Part of a small language model's weights.
Training: 345M tokens, 7560 steps.
Each number is 128 + 32 x the weight over its row's rms, rounded and kept within 0 to 255. Layers, rows and columns count from 0. Numbers have three digits each. The size before them is the row's rms in percent of the matrix's.

# up: layer 4 MLP up, 1792x448, rms 0.0349, rows 1645-1744, columns 192-255
# down: layer 4 MLP down (transposed), 1792x448, rms 0.0348, rows 1645-1744, columns 192-255
up1645 087:150119091126099110092058142120169095097145168119103105142119148136093101102114157134121111107116108134132098152234159134173150096128172123160148096150124135137114149138175170132159156093166112
down1645 093:077079123074094089124070162149193053142136110146147075126130096107172133060145109076157090130074086116156104079094107101106112180131174091107142134136119121056123177108170139145113162155152164
up1646 102:162118126176115123133156120163184143131173118103181072089139090117103102110146130116085109168156135102148176133134103121094087133079138126134120160100056133108137142156090191133154134156147109
down1646 102:136120096135092098158132134100137076197089130092148078175172118135174111080136124137133158140131122123128146073122135128099097166125170113113158128174120120074088139131159159131164125147137127
up1647 093:084137165150108159084196134128105111124061100178192166136135149126132113189158065128060070152136160163147125135132116117094134101147051143136078135167078147094126047158063129160064135136108101
down1647 092:136103158151121170110101101133178098161154095055122163066056102114068166059090139141171127096141160111124099164085105119122104147068137180104168127147110196110138083111090147120108089153099139
up1648 094:148102151081001169106182119109188150153101117150168152103156158104139128151184077153084184089099168139124086184131075098151088079078123083128132133161116095115070160154125122161097123095121108
down1648 106:175153145183059146121067114152150190180141123130132112095127143121077122110141092126237180199126132106116116116223124101121105116110172133146107126168109119103066096122115140138163088091125096
up1649 098:157146132119128123123141141121179135155132131118082113102117142170190137126146180088155156103078086163142130111102101098164159139142112204081135178177137120172096155117073168119141138086088137
down1649 098:157117129124097059154165129208124118146117143115131123129158110122135184201138162111124094130146121115148142098153061105077114113117151096128115133121144107132136082139238099121056127124145153
up1650 092:155075181149110171159150121107117161182174147086110152155086087128107102195189163144159138181168120192095143153164244058113129099138094142147106177090185202096166061172130080111138135047104105
down1650 097:131112109136145164194124164111132117136149082141120136129081088117129115138207108108130104102140140124142134096128197089153137166145060134152103127135081132090182149179134131172146079148179141
up1651 102:120114137112100104111188093108114124141166152068176116170100160021195133139090132133145106081169115140099156131168143194120089091100108164171139102124168108084142138121088147071095130144117116
down1651 107:104137167140092110149159043182144104083126172122117089152156130100092188131139094104087148150120148179113135155150155214085142116070109069145084213059182136101100058195146166122128044160180111
up1652 100:151122092129166151170144135078112143134171085088095131147105177062137139164140191220076114136137139111158107141087118131104087102210209182081087126183140150134129058125139137123126122048128110
down1652 108:089042120102100099171103157197131064073046119157135158112155079166149124127148187056131132145168101110077113139124160159159153168110095130183106157071114136147144175122100144151094163083153172
up1653 097:110126099119139158083156140124123103195142120175099184092042161142158104096113127103092101180138115149136083078078138111081136140160130145166150119141136112093088136126165112132089152084123151
down1653 099:157086153151141159141101159180124091111177128201135060116160139117156138089153112121172141163137114147137126087127115035113084080123167093107143140073153077119098075143142129106090131076173134
up1654 096:105132164103084156113100154129122140101111114115078191156058076174138177123155106172131120192109111143139128119127135068169128136208150126114134084103113102094109151095130155139188196134119158
down1654 099:110118074118178115144128136102127114132130064101171097152150142145135109081160120133107216085110136103131097096147142170101117171127142128105117164102143120132102143176159180165097083088141121
up1655 101:142134115179129133132131121161121095131162076130164148182212122176167172125133121129191178106118150118078080158129056136089174129182136112089141097165104126114065113180138101118106157109044100
down1655 103:151155142147136112085155148119147154174143115129111124162089154117097134130213131152031204144097137141223087044147077137127112160105073167150125095173155097126130152148133134162069144130129106
up1656 108:079152077139109152099139057064104100094133099141114192127190149119164144092151094121109179165083126129099147122106133134134160118202115124098150142116135142107159125066152117180072152110114210
down1656 107:137175145122108070162095154123089120111143066168168172099119106154097134094097169141100151088114194179081130129124123107093096111165113079159159073102135075167106090177168103118195112097119075
up1657 097:127151193159134134124143160096144063140120127145138076113000120152140124125115083135122149110038042079124144167157176140108124141109187126145131116149122085152102116197123182086121165181118097
down1657 096:157127107066163091133158180107121070070126123132120103137120101063148135063116141177097158154125094206135164075135174163156135170112154058125169167120099098100130140141091138085097152153131130
up1658 086:153128118128144172094092177164183109123149125081107150104225117103143107084148135120218193093119151094123132146110130144184131162118120108123209078167088121211178105191150101175132154108112181
down1658 083:133120135124087104140109108140089166099122183134123145127188089097113182146120082087126146065135109109121103109138107155063166133127151153156185193210093149131089135066171167066080076094115095
up1659 110:159095130137082124140127134145105128118152055121165134130099163161151150096171122154147113089164145171147099121136109165188170112170173191145152117153096110114094084154099152175132135188116130
down1659 110:110165073208100151139122163174193106127117203079169119165149158173143156142183125178138128176083129182087127099141102145118171115120108140150147108111174120114022153117085133089136128141151114
up1660 103:174090096087115146116054134140160200208207137147131128146112141135048108132143120110129100177117161103125131161103127115143077129173138140029104157153133120146134142148179118117118166189097100
down1660 101:169113123114120065156122177075114149145139145157085137162161152115100198112138081125111104101135164087124080181081153125111130145174151166110060118119152068118080114112166108114136136074120077
up1661 101:084114119132150129142171155106127077084113090165151129167096144154164150127109108094157188157163115210120108082100100076086159143113144194118132096113097125122070148119143087157101122126115117
down1661 098:082154162092097131136100114117160113067132145152141161154124131100168158105190115213096042168112152142121118117116085102107156112157130118093135053100144143109170084127098132101180105159104173
up1662 117:189098151090125176160096106124098175089139136148130106128145104148120106140159154128174128091159117151056124150114123131117170108114128108081122118096130091178132122205161098132175141128132064
down1662 113:094075156120154113145072152113188138171119158164145107155169128149169152119087151110182180147148146138108110140170147142133090143149123111167163054104123149071135157117114134139175103189127105
up1663 101:093133164132161111108166160173167185126199104125173117141052188153110155081126149059194151132122150095120165134099108108101155175121125106078124158114077129061104136132163157152115171144146122
down1663 104:151126112141127118113159075111123179170149195111107121128133112133117119164077115151075128105101148127160137157125123155103181106179097145142053116104087141176086091132137157174132129135097120
up1664 101:185116054147155157165131119151143103114128139121100114144107153143094195111171101138068122100096112167139174137103186082130110129133176110155137099155152161154104116139149083167107147148086167
down1664 099:150088104114124155118165161093147092129071109166144136219100089131150168100155212137110125080127178095102136132127134157084146133091147126140165131113167105108122100140139157108142091176113169
up1665 105:122136069137129139159149119170172132121107135118151154164115143104139078171093111068066152162167161160142135088208127080144093117131174160100167183123144155135140119116117125191112150141086099
down1665 101:155122035146128061119155093147125082171159137165107128151058137113143131099145102133131114144100100103132127128105131144096154077108154184084117125135171179050139143151115126132100093119074157
up1666 091:157120142095155140116141122115146076119089131124099128160133156112120116120143141201149098136063163163108095127157096095187116086106129053145124093182101186171108122088139071162182163207124146
down1666 095:142187157076158110112126149120160138098111098146101087159151119128130116136123097113106094113128095149127116162121142128163102180131127135187120128165116094143167152095119079121072109137137162
up1667 116:092139175155133204077192145179153118166171089118121071090111132120122100134145097178113121074121118073123053096105144161147157114129153180121123114183160128191144085087135153097088161144161124
down1667 118:120154103155207152174136191136135096160134085099146083114119114084060140086181096146130157098073127112103044109141166115134143132140131171090118168159154127089113124116061101105141113112113115
up1668 100:149157165160166115134125144121136110177129157110096108126141177101068131130088150090125123157156154160068102101061128147093094099127140102132130103209185126129159081119123126144158096140059220
down1668 098:091134166217144159147115123072152108200140078081099113144113123088085157185189135114182150058116131174176086126174112143067131139108121131119121086139150111131104168160152108087107150101151109
up1669 098:077093077153129170124091143126166115142062102189160072137166156165177139117115127126117118165139168111130094145074112093064137105125148078089145145078100150175151103100161097119132079117045148
down1669 102:095158135200152078117119132154211134171136077156222080142087114135136128130075154076171125146112136109087141096129079095092081138111107072102142157122133142129126149097185120146157067102049121
up1670 119:095117119194137089164150179074139107074146144108105129132111107124177179099107070117114136175149124100105130142088124088091115120149184106150087138161147093137132115147136145128132087121091128
down1670 112:144122108244165150097161129070129152103075139099118089156148071122145113071109142147089132164139131189139170110080128139082117070183118124150137138163162087138190102115103098107119122166047109
up1671 097:081141133180164217147148121094110146119075146125124172067154120141175125118130105139140160118095198165138198076143120156145147128062134137167080089132152144168140187166103123130148161122156167
down1671 094:175144178137104132113155119106114113174144149113111157136083116168126094146125173108109164123080057108122086152174126103082137168182123193176169156134148115174114085145102118155118135126101069
up1672 096:150140149136128119105120129104108125090100078137080037135154140125067095147087136127172139153140145126127125212115148191169151112157085126148078109170094086086107160144075154082137111111086130
down1672 096:139142081107160228110138145145157167078083164135161112106115118115107084105153101146131085071150100154144107156124164098109137082093135155110132130119140125197099105149104111144150171167116122
up1673 100:089125153118204185093187161140130111088114079110156138153146103149137124103150116176179110144123134176098126104065099146145125135161107160091178090079143139124124140164149130128118156086077087
down1673 102:124064088169102085090154067161165135080147131112137109083185109165131154146154135172185099125152108094078119106189131091150131125143079189129087135081062140137107149134146088151150119128126133
up1674 095:102102106126167116099115101121140161098086087101094162164129102134123102105127051107079109142135114128166140161092108078095147129116164072120146121110128095065072106166160175139136147139143108
down1674 095:107128206135185114109138138091122125152140161142102145030122114170116126135147081164147147090131124129165097111100080094098088172133141119085151161073143141164142153138121149100134134155136158
up1675 094:068161167124164097136181132102154088113160133104093214146103150139174113180149113145093131132094102115137078124130118097079119127150065142143094126123150194072118146093079133136108093127094102
down1675 093:139131115121127070185155097081095074106173103126093106070079151123113085105145094129151130092144086170131185199108109152133109171105139133093151132109117128133133160079133166091062141172121145
up1676 099:164107142215086103078158089105090067127115129083135199161106158184111089101148091150124128156157217171144091109103127134176183127106116098058149111143096177112182121097142104133041167129105176
down1676 116:204074118088131063191067160186097119087179098087143115138077178154129088161117101125150174087167070122147149127184129095132063140188125108187096122131158155132093113093138178101132129114167106
up1677 096:164122133131116193112081163163099095184093133141188102128140139118126157156160126087097093171107170153162132103183180129153059123126163144149201112162109169152111135129101151151120161185107068
down1677 098:174057134081126167107166122129137121137129144154134125165169119143146119167056209163065174150112100154155188123136139099126099102135091105127073127158133138099092089107129141156080074122093124
up1678 100:120135119130142143089086155156155062137095176142144146154147064152168148151103103162130093114107109144163159113208123135114138083127137201138140142103162096122108117174142115135161115134166125
down1678 101:129097160125098187130117145162108148093143099100114157124063159169077111123071119106221161147130069147147115102101095115127072089123126145152122153142156089082101148131111118180162094122157209
up1679 100:123106144117131121107164140138080148149130126105121136140083141154160131169088159199128170064087093143132112139143154109120187111138070125143148106084178179187133083152070132138135152065131085
down1679 098:106067118100157108082089114141143152082100061165140157094188107104122149101145150101103144193116154150134132136114126093150127155093091141109130125145131085180144138101051121148099131127172130
up1680 102:109132150184146129137059131083117126148101196163113132185108147187165102103124151188164100107097164100129113138214149117138110092151125119137150094125116089161103155111092119159124097136144125
down1680 101:078157130126133146140125107072201147119156166127113136120110082111135095160183157167123087118122170171123118097168110119095135116149137108153151107126166069068132113134144160086149106187076231
up1681 099:150130084133081173120147115101131125107107106140158169125094142131103122109103160152160179153083134149141121180136139128082141111110123128133099100175154165176117086142130178099122097201116145
down1681 099:119125138113136177091162130076186138129111132149099120098094116129083108089084182135117104155112162187135136134145129114112157148102127043131158103111110129204127137142081164154131135163112090
up1682 097:141132124162179170174090080135123092079081163124124145089150104088144148126135141073071125086102122124096166180114155131151157093129163096131123102166137133139143128099121158144132141165158128
down1682 097:123115137106148118138132089090164116019128155182148107101103103073145147125165110163159149157174123113171140114196097157161115137111128151139091137096158137155138131142149165091186151098143157
up1683 092:159169129180095114149116177136140150067166123063135116133111098178170153113114106113155095157142155159123158174199185087086151113071150108099130128096068098144144154090172116094128118154118167
down1683 091:119164165187137143107088111105078109146114143164120118154107124119170091151146127198140063066115158165155099114130126133148150150143110067113150094048062115113120126082198146128120165175163128
up1684 097:136148142128134121137129089141119027054138150109090149203130065117185109161154136168143100115113125133128113118101100142146170106100128139112130100125121171127128099155146082161121126171112121
down1684 095:104133104129091131114091115163110104170122149103123105121142083116152187141191173140115105148206108116070096107141176123114142136136119136134175161116142129135083139134115119084169138105124112
up1685 091:099171091114119122130104118186082171141053148151114133151086193065087128101138136127141185186132084168170151124065090142096174186185174091144163111099081124112148091124132147107109110146186104
down1685 096:102079136126135056113156144090144089096144139129128157120102120117106186116119205178078146126127091109142167093147175123119132069131157143114114124132128170108103132120119125134096073133119118
up1686 099:170131103138150139122117126104151115143092144110119132181125108105113116126122107210146116138074102102198180147064095102121094096176117126132123129169143138090081134116125156111156123125163082
down1686 098:154112118134192070067143143141137128131076159127139115121098114130144123072140205179130153139101115182169184142165056114099099081110136112113100120117154137147141081094158146130135181120092154
up1687 100:095125084163136161159120095116094108154061163136115182149178131160148151145123074140113124118109163135143109155154158127113147164179127095087164116089034152152183159125149129138123154125113124
down1687 099:132154145156094121132092092165165122134130092181123169101135121148122116159158113191134107100167189134127119163076114104144140086111115092184126118105109099205112175163162106117142145120091135
up1688 090:154136052164140128109172119111108069128124148095181168145190136120216127122138168151115071102060144160106145080161123103117125102179069088126142046128086082168100146105159101171062144044115164
down1688 103:150119153057160153124090143105085150157129136125084069117065124098071125141084155149132154143148122081155082068161072116119130110073142094143112132110139190099099121154129128111197088110100093
up1689 106:144146108147157134125120125085159180111177106146122149143197178111125129109086142088164195159071131110159154134191129159135160102183143140124065131108115113111101136076087160150142140100110141
down1689 101:147096133084091125172154111158093123157051179130178138141154089135151148154119077090154137097115135122149136162096164156098107131092080099151175135121130153167106111101102159093187160135077136
up1690 095:086111151101146163143233111109161159135140086077123108105124076114103090092104088104141112112163091149163151122093161123098141151084183075143054115116172107162150114093097141141083171097146128
down1690 097:106133131135113132148086143133144144172081159067085099092119142124137149082097101084150103074105090142104076061121120100103085094135106129110109156167077111153186171111124076100134114089110159
up1691 090:077151123085145139123135191111132171113137147056121120157181147130090166096115055129133094194089122115157163100099127096087108144152154101170199152068106067168120121106135157132156165113119098
down1691 095:149129061129126141117148106142064096194121164157086138063166199098151147166148118108160176098164075143111160140128121140086115134148155110092097076209063158117106089073152079107101126125155149
up1692 123:170085084118075190180187077145200102105112059088168130174122108136105157130146093118131128120121142144132124142223097153117119151186027136081116131199161100112101097133145112084102122159044125
down1692 120:103100116095166129139152156093143118181160095144164131137177095088105133157173126196127108105123097087110144121103075088096069148094101068115187111154173188154074144137130143132169094119091058
up1693 104:126093081106054162175186102094126170169146126122149163085144108107151090115118094084195095184135097109145115140125161143143115120163159174075091152113092088093197150091115126150164144158160162
down1693 110:103108132163129159134119222129130147136145143136160133068174128151084082117079174189174207209187116096049180141140116107138113152118157118134182120179131138096144136138143118200088092169106139
up1694 090:102150063121086137144122098106056113166134147126104137130043142111141119177163120129134112136067181113116192140099128084076084101108124108089144151103133064078192125093147181138103122124174081
down1694 092:113178103131097087186123124123112180116107156168154099121084128138132122126108119111122103095138160137137131146064171077180073105083109158138148133102099114099157180131108120126144106165193145
up1695 087:223129171142166112104097060165145164197114107100134127140121121160145125124153174134171081126128151094118151203135179154117162080104166133149110063097132123108131116166115112119154079159145104
down1695 098:157121094152126131106158128149128142141162156070152102145134119135168140117175122074133139143129164058096118103071098126153192092133160218041141166124084137140145128104093098101118068105077144
up1696 099:099165163136154097130187144178145120146125216142071115125147138112105147081086130044141134126111125137095132046150183104143143105136141188080156105154136127135142098107133080131155144143153083
down1696 094:150134133103106052124125184163113115103095026125111118151145089060117136118116145154120092125095176094131156207122168134119102177118150114168181140181114089154139148136058184109146124080166100
up1697 100:125117144133109094123076085092163110179203156141077128094132192180102092068125140122129139118132153179134136154169140147173127060076104126202132180110158131128137097152123089111116135119113125
down1697 098:139132135084098202117125167088136099162184150126140122110130094149124096123084100130155218191161101134116163134112151147216112068094176096171114146113158092155200131113103129096196157116126177
up1698 105:160152148164065116103125139148082121147025150112129123126142141109108088104176094151134146121102126116067143172156098119081115119102160135113111142140099172080122116149151093090106101097071122
down1698 102:065125168139157197125125129113136113139111126083126146073151090132116139163099152173143097120138084130123090112133098144107164157062101160109121082106076100101134130110096136120150085133100125
up1699 103:088117122097105162129137157166110128160129120108196132104097128105134174157179123110155150145130120120158122133093134061147136156163070176188096179143055161112129174098154126088112088194125133
down1699 104:136155119121062072128109161181147081141133143122204082140112081120129116092122143120105130070133179102144107179116111061088091124200107119169124135151087119154166097103185094122193155198114110
up1700 097:133159063092100152181110113133100112159142157112108095125126112124104176079103117142128169195175125131082194117162120081128138143168139147168175111136119129094184068095140141120164186131158082
down1700 101:175134120098039141139088086082095070125089137152053149071181127121086099096146149102092158157161061113170155118174157099149093119174127110126168153119145100121146136157122078071191171106086150
up1701 094:165171116101096137159129113157068140127155119123095125157124057105151111142084136116104072121159149160093133082099138132087160113142121167094122134085159150173132091221105092111149080143115155
down1701 096:101141101153156150075139137130093145103137089116114110130172118117123096102140127140139146144142082098143117068058211130169083127198099151132109143104139092103147058087139152044134071121124070
up1702 097:155115141156113075129132126131090148189126166120091119170148074149159180096149185139064110146115145190130081133130161136128146158132159152121125110093131097106210038183144084136130121153126158
down1702 099:108075197109158079152122161135159162161117101129129151165158135146115112120145156168162117129058108083109115146122106122095104131133143117125180144149175157192128131123149089136163095134138092
up1703 093:118113140134186118119147163153109114174093107114109078125144137113100120095170096154081127171137144155134147122099136187103070098159148090156106168097157091156108089127152154142102119121115121
down1703 093:113124130127136097083203107083075108172130134107143120088092109135085134092112118165089131176100169212157123196109148138157132192168104158093113060157115086186102127100105144121122139105141120
up1704 080:186125128144105159111113133114157073141105188164022114132158125142087133130104101089111126149138112135131083156118133139145140129116147180098119128165115104132124111122135189146122122190129105
down1704 087:099110129112146106110142117126093123140133146127094092151178088132123185145098124086157120134097132127117093115142109095129163146201129126114104145117098145113053106133096115131142111195159133
up1705 106:126091102109127100116088151062143170109132156115113197137086131162111119126108108083167090113136127224149107180121161165196172096150087100126172130111118202138161102153130135159124136090123142
down1705 106:113115144169161146137158128109078138113079093183126171098095111140114120092077125086091151168101122104142147120134119122090154126088143130178042112096132161138171178163122168091134156073124098
up1706 108:109142118163139104128212178108137155092152115037161142140138098157156065140218110070133061087124106136148070149131129135035086130103097139115078097098118103123133082134118127121142131180082101
down1706 106:083086153160145101117066098086122117116148160076114113095143125126127123148187145162122145157115160098133135101140145129134121122190181174164121094138134081099110108093129135171138159111103156
up1707 094:132140175114141144090122083124050089151088153159069095127154124108136090127176132093218113110067159152137175224106092165110168075118142222113116109086162103173111072138135128122220085149128128
down1707 102:118103113088131117136076127117147144178151106148119109100142116120104144128137109114153110116192132040101097103111155080126110182177104132201155083142141172160069142087169056129149085183185157
up1708 108:151179151171110183115111149106145111123055180100155128100151133111127127137130117126119173143059118112134129137102066128130155132142161157102130160138128132119101152084116142071162142150163110
down1708 106:152155154164134126114118151170133065126083148201116140128110144164124106184134115139139125076096143172143179135142192146093116126130130156124126155119138163138098091106123130138150176087153154
up1709 097:128111120148086104116165162100172175212148120118102163076140134113122146070081123145162164132082147167102114126120139126099151123128094118140101149125148128115182143139171134126128188186127145
down1709 096:147168097138082078146173096156136137154132169106105119111122073118147132104084188099101127150131085135196169132161139128181175169162062151124184180081065118086100102132164092144122098077153117
up1710 119:081139137109139189154167163159152133137144131101145102149166167067133159122105209102133096111100112162092146121094184158101085120157133102110110140119093175133130148116122122135140109128124109
down1710 119:134127118160126127157120160150149113106166106082164130163130140160140113111138112173132122081119075082157127075102126140098112126165097108172215158129102095145098151104110109142072143085080128
up1711 100:107196099121119094113153159117141102114110136157111155143143166165155160097096113110171088038081091148119142120150129142076130131105158131092177152138117067094111121106128140105062118158136129
down1711 097:127116132182138166093140135080158163165166139155079171139123091103135104121147145180122122087075104146070088154151215173156138161160114102083169085103087155152187098151090094112158093214091148
up1712 102:144149126099128145147152156098075088115140096148111113135140170189116136123118041125135104106123110111122103112075149074165184174150131130153169181080116151172135168179136164118081095094106124
down1712 097:171128150121137066090138088128148114151133119128114155104138221158070120161082123149110176138129091154191144145156127100066169116109165177120082190138144180037178152109069112141156109134116097
up1713 098:148126119141137101156119094176108145135116182130141099150096088133137142133088136198135115158154135141148129192166077108161141077136162087116122067137126138139125136112124099146156149126174116
down1713 099:157087194141158118118114180121123187124145140063142104073127142094108103107073150135171080191098139157134045124106110084114115102114097171140157092133154145146102111105082090114157145099141124
up1714 116:112087145131144107180179144170113122129146119137051144130143047084128137125138104130133169203115182163112071086157174077140124124154149123128087134158133101151159162171139106148155082145106141
down1714 112:142133112131174153102099105129108128118127123100138130114093095166149097109139112162172129109109110173054099066141147118076108125168110186136100121129082098202110171136135090198165077142200111
up1715 099:100127099134133110171162133112125178039161096092110147064135135123071070155148146170150059148146124106134158103098132090091106127149070153103087162121100121099103131125118183090166149138140097
down1715 096:087105094136132118181161140191099147120104064159145128132118139217090205116119207128126149110128122141130111124141113124184134136122142101099102134091096136099111142138068123138196089103140136
up1716 114:112149102116170197176162091139126112132153131170115122154145159154076080076097060122144158086057133136153159130135124174100136150110169142121151138173054126117116151183126098127109117125102111
down1716 110:075164178108154148097137182162089111108142081165183142092208158119169132099185119129200157112093092140122133142108145116142140176089104106149122108120168073168120130128069129162157115100124108
up1717 096:138178094154168121038142119194078105133091093141158087108126148141126110137123144088090178135138118176172141059113095095072116101139028154075150143069129122112123145157176135147074090157126137
down1717 096:137143078118129136108135058141077092080153088140166124127153127160161134078090097156113159147119117086159132080125117113105140162108096111160168096145123151171071176147175104089132079103150144
up1718 099:100109147119081090064142168143164103151070143121088177098125113170154113177145115101155161208126117116110100134146092133139136094118159143093088121106078125081089074166040155151146142175126157
down1718 100:108149206117068155144073173081199124143108231087128086068098124099138098127124133112147172105061116131106094106107102163152145115089085155059140057174136175058090088139123086094115139101129136
up1719 104:104196108145065108182094109137191220050126141176150087140191126173097124104161121148124166159097142169125145123112050117137115101089105087146143138190134080088077138105164140151115120198111083
down1719 113:162130087144181107165156171114120120121133121120152068137120085184091056133094172178135158131149128037120131096152077137139107128123056117114138149148152138116128089096128132159093110141108169
up1720 099:158158121042107100127146172138160103192129153137169113133113121137129151168163103104103118139131120083133135115104131177106147132072183111137135087192133112127178080141075165125149157089075113
down1720 090:168154137122105097175185095056146110130090125146114090124142138133144137088132140123059086166149152170143146120183167138118096200068085138095127181113122122156118150149062154149112116143145111
up1721 104:095142133128134133132082060097194160158163151054146136197081182150106076087091136172084074184174118132167136149157106124124107099070107088119064151146138183167152098174079125089119150106168138
down1721 098:179108133142088109098073133035113173119194146138085102160090148179119060150063120171167115159137100139135119161109147120067090113108123153085087094113119130144142103106119081055097159139079123
up1722 098:105135113178160080110178150111148166119182122090125119123095152160125090142148120142149165165128172128146104134127096183083114114168166119162164159117140101102170139127172142076084155163119162
down1722 100:151139107118189149080132101087183154083159144163152130113168125083062142104119132092133140089177115135101175162178193088131109108118122118168123132100175080146117132072093092137112181093064106
up1723 100:136159121121092144120065122112114145128066130146181075198104129153140173157143146062088135123063196148078108113123124129123069133128163110052079140122115104111109125140093178146119119164144163
down1723 100:115086206152140119184132133141111108171142134172093153149136130120186081177175168178127150133084168141161181102162155154077195130127029183136089141136106100116125162121148109127114138121167113
up1724 104:185141118189139143130142138137133111089150157124151132108174096126099153125101100128099173166164088145155109168109123139149150130123149133103198112115173127131098156140094168163137192102101105
down1724 101:103163165118116190169139141084105073119127156137137145163135120086078121180091073113124129117177147107115203097062149164182153151108176139149200093099106101164108134141147163158125130135102119
up1725 110:100163156097077084091130103143076114154160067156126114107154144180146149129160097157071154115134161209121152091169132102166138103109180150106158114164126130131076159182144106160144120073083108
down1725 101:106090132145143119120132131142164137114123182142143114150127083160082162100136140167111132186161169135138072188086100094126134150163084069129082213149078156160125140011090146161133115147184076
up1726 099:151127119157084123079104151146186196130153166095092149127150087144148115111106126110111139135093097115126116082124159163127184125135159110153166118127174104060158152163211129167131128135099144
down1726 094:144082182128151166105111166180204144148154157120115150156066174102212131094101121121141121107104112151150178086155147116162180139044137094092110115092233096165108125179219125058150125180129162
up1727 094:134124154088111088052098129158126137181161102177082099149092134119116077144150096132136123129145177152088076127195170092165148131140123190164035112093097124113079099113103130115127129145136146
down1727 097:197074122105097092158123144127146114122128137125120111150159112151208136089171162043091129162103163107060099075136094171111155117165159117097080117124107108104127174093104108053143120154115155
up1728 102:155117137180161163102149108164106166160182166119117141126152056088107102128114123073099185108142204157109109126150134085163157111120149128106142070114081158092113127143144139129129073118191088
down1728 101:091093138108115065127152131175076157133194142168075098137086159136119142097101166097125139128106097153168102135137084056105097154104126099116110088142081058096128139142184100118154080067117060
up1729 089:148106129128168125141152115132112123144096129068158123144125132093101072089167129115123134087096178164167100129084170085113159094151135180106151093157119129144118148163158152091121128146183083
down1729 096:156137120155125146129135148097094115123110146141139133158098136146105089146116122164155196091119132072107121152144076143148071150195172157190143115113180125097131106080070133159115119123128179
up1730 108:134092124110109085082107074147118141114129076152172163085152128094149103069127124181120118082128109125172117131110121122133119124146139176123159142170123157086114116080148123151104138162102115
down1730 100:105146099096128118119126104176121072078113082155168097108120108081072126090118148183096124125173103186119127132118105149126118079161137107095166134112179135105180160105126144210136155147127088
up1731 106:152133087167190103072108136101113155169160175068131120071121122109171227133167109156133137155203127134130085215057111173167094073158159110117096161112136123156125104133135122143098155140098129
down1731 104:110146114130163119115149139127108153048120147136118101145095156169158106149053191187151076150186115147203107105104096158169103139165204120136105126163166123165129140133155101149156138082163254
up1732 090:133138197120073176129154158109094128056137154130086126097134094106121111156164077128063080176138123127157150138102115125158112088169141185048120157150103141174139154099168107162179180136138127
down1732 095:038156158189168128125089137166071152143090095062158160165166151116099127146167070120101173126122140112132121168129168083101130152226168123093106170122140149126127158117131164079110131068110103
up1733 097:104110115068186146110056085183135115119098070108093129198175157102155194114085118109109098089148161076112149116154108198062151084130194136120055086120170155123118210124127142078100190113154126
down1733 097:110125147150092115092109165024126102059134166096179180149095156124162066125121140126134135095139117170155137138108122127115114211153143165149151071102175122091165204108124194133132146112125133
up1734 101:124117131019101101139106157124121155144165079128160119132163192146135200140149129086090121114152178138134108130112154083128084118187147138115177171128129124122133102138130088123116164169090123
down1734 100:105167109138075170086150203136108107159106134077097107108177137117120139106101153137096067091109160099116107139075142146115123108165107126092173109176183123161144177142159173073102193132096121
up1735 107:114142096137148189120151067143164167165157118165105163109091146155094133106120087189140136107109133158108124101120153118155135138133119126138096124202085135084115072165167146174102194124102172
down1735 105:129156188105116126152085149230099130083141121137093074142160143147117113160134149086160081177121145091079103131115130116083183100084167111136149164081174133114112132075136160110137076157130106
up1736 092:129138086172133077068113137130154161105143134106101148128168188148144147077097112159102243103130090151100148101126180156074137132130101055113162150165136134085211118137094131123097163046123123
down1736 092:111150185133110098133123062129084186171116162161103111121120072083146185120148130168214131111120103128134096159127097122133142094111057129051115091090146129142161123155159188177124143139112102
up1737 110:114091172170114142045093176133097173183136197147073064060138106138086124100162106127142159136116188113139158078121145101121117145207108000144126100116086159124100158176131165080144145180126146
down1737 110:155047129148115070069097108119118179139136184144112100099147121192168135127143158106184130163145117111097069104163187080124104115161145083167117151103124175149083134127116143124151128148165099
up1738 109:133101162131110138076111145132111174097139148139131130115099122070110161047133143113105172043110104124105064150095128112205151094184128105153140154122130131090060099169090164118079102143105134
down1738 110:138131102133089153096087113129106117125197204088120146150122093136022107114145156227068108155111120116081163136150137132124145104177086115134184186163176146168115175169127103149128130168125109
up1739 088:101139103143137135110130156106179100110182102114190095106141202106101184095155149119106106181154157117180086160165168094108104145114137032163121130051092121180163112139124136177118189117117094
down1739 086:078075135074111061117100135135049157149110165153115099132115114109151134121116121138113084118139107121108097089115158128170173104156121123124080157113152191101107123114105115095071063159154107
up1740 095:151155129080122092048110134124112120093140120142132144125118107099069061153115065099109145067129161065099078146129161139140096125134106128104124145103132093112111122134083135187090046146071176
down1740 098:125122131127099149160128113059156136125161028119150117126126047144139112137181140137167164136155117125099162133142070108101129228123133111150142116161096154197134119149115138200128187113116175
up1741 099:141158108137130081179099062073161159125133159096069121136075144130118097120112130174121137070172104086117152165116109122131123120110163114128074139104123136083132071126173157206142153186140173
down1741 098:126115114146131163158079101127159131095161055126108090133108106123088129137150119110166113080104174115134117157121169131145139122088121173130067150114124087096135122143123107180076082183155130
up1742 093:126124132083112102157117110166116139154146142167135164143127120093117128090156151109103165149096104131147133138093181115084146168213113139129131138129095104094138128128093163170115081106122122
down1742 099:168152141145132059152163103148109098145116153185067179115163165198160131107097119128078139141090139173120174146110119130112124160089169102170101095127137122120138158141136127149116129142159070
up1743 095:084184136150172134090179110127122146146136154119083148104087154150103088181128118169131146187093088142094147109117118096175110087099135183071119088168146140154101153098132125185119141128149125
down1743 095:196137109148170133158116141062170131184108127125165084140088080121177158186158105139139151155157066144110125139119087146144085125107130146153080113146048148142072119137170126176080126068112146
up1744 097:104163095145113132051076186136141164141094184114154077116103146122139108121107143102084120156112144117110121082133102180110061137162140034094126103068165134096134077134131157127112082113183089
down1744 096:099161117141122148128138126106148100092174169170154101168122130208172114091124134146105066121117106106124157140135171118174171118105131161093138125131178050119117114140150116106093145105077117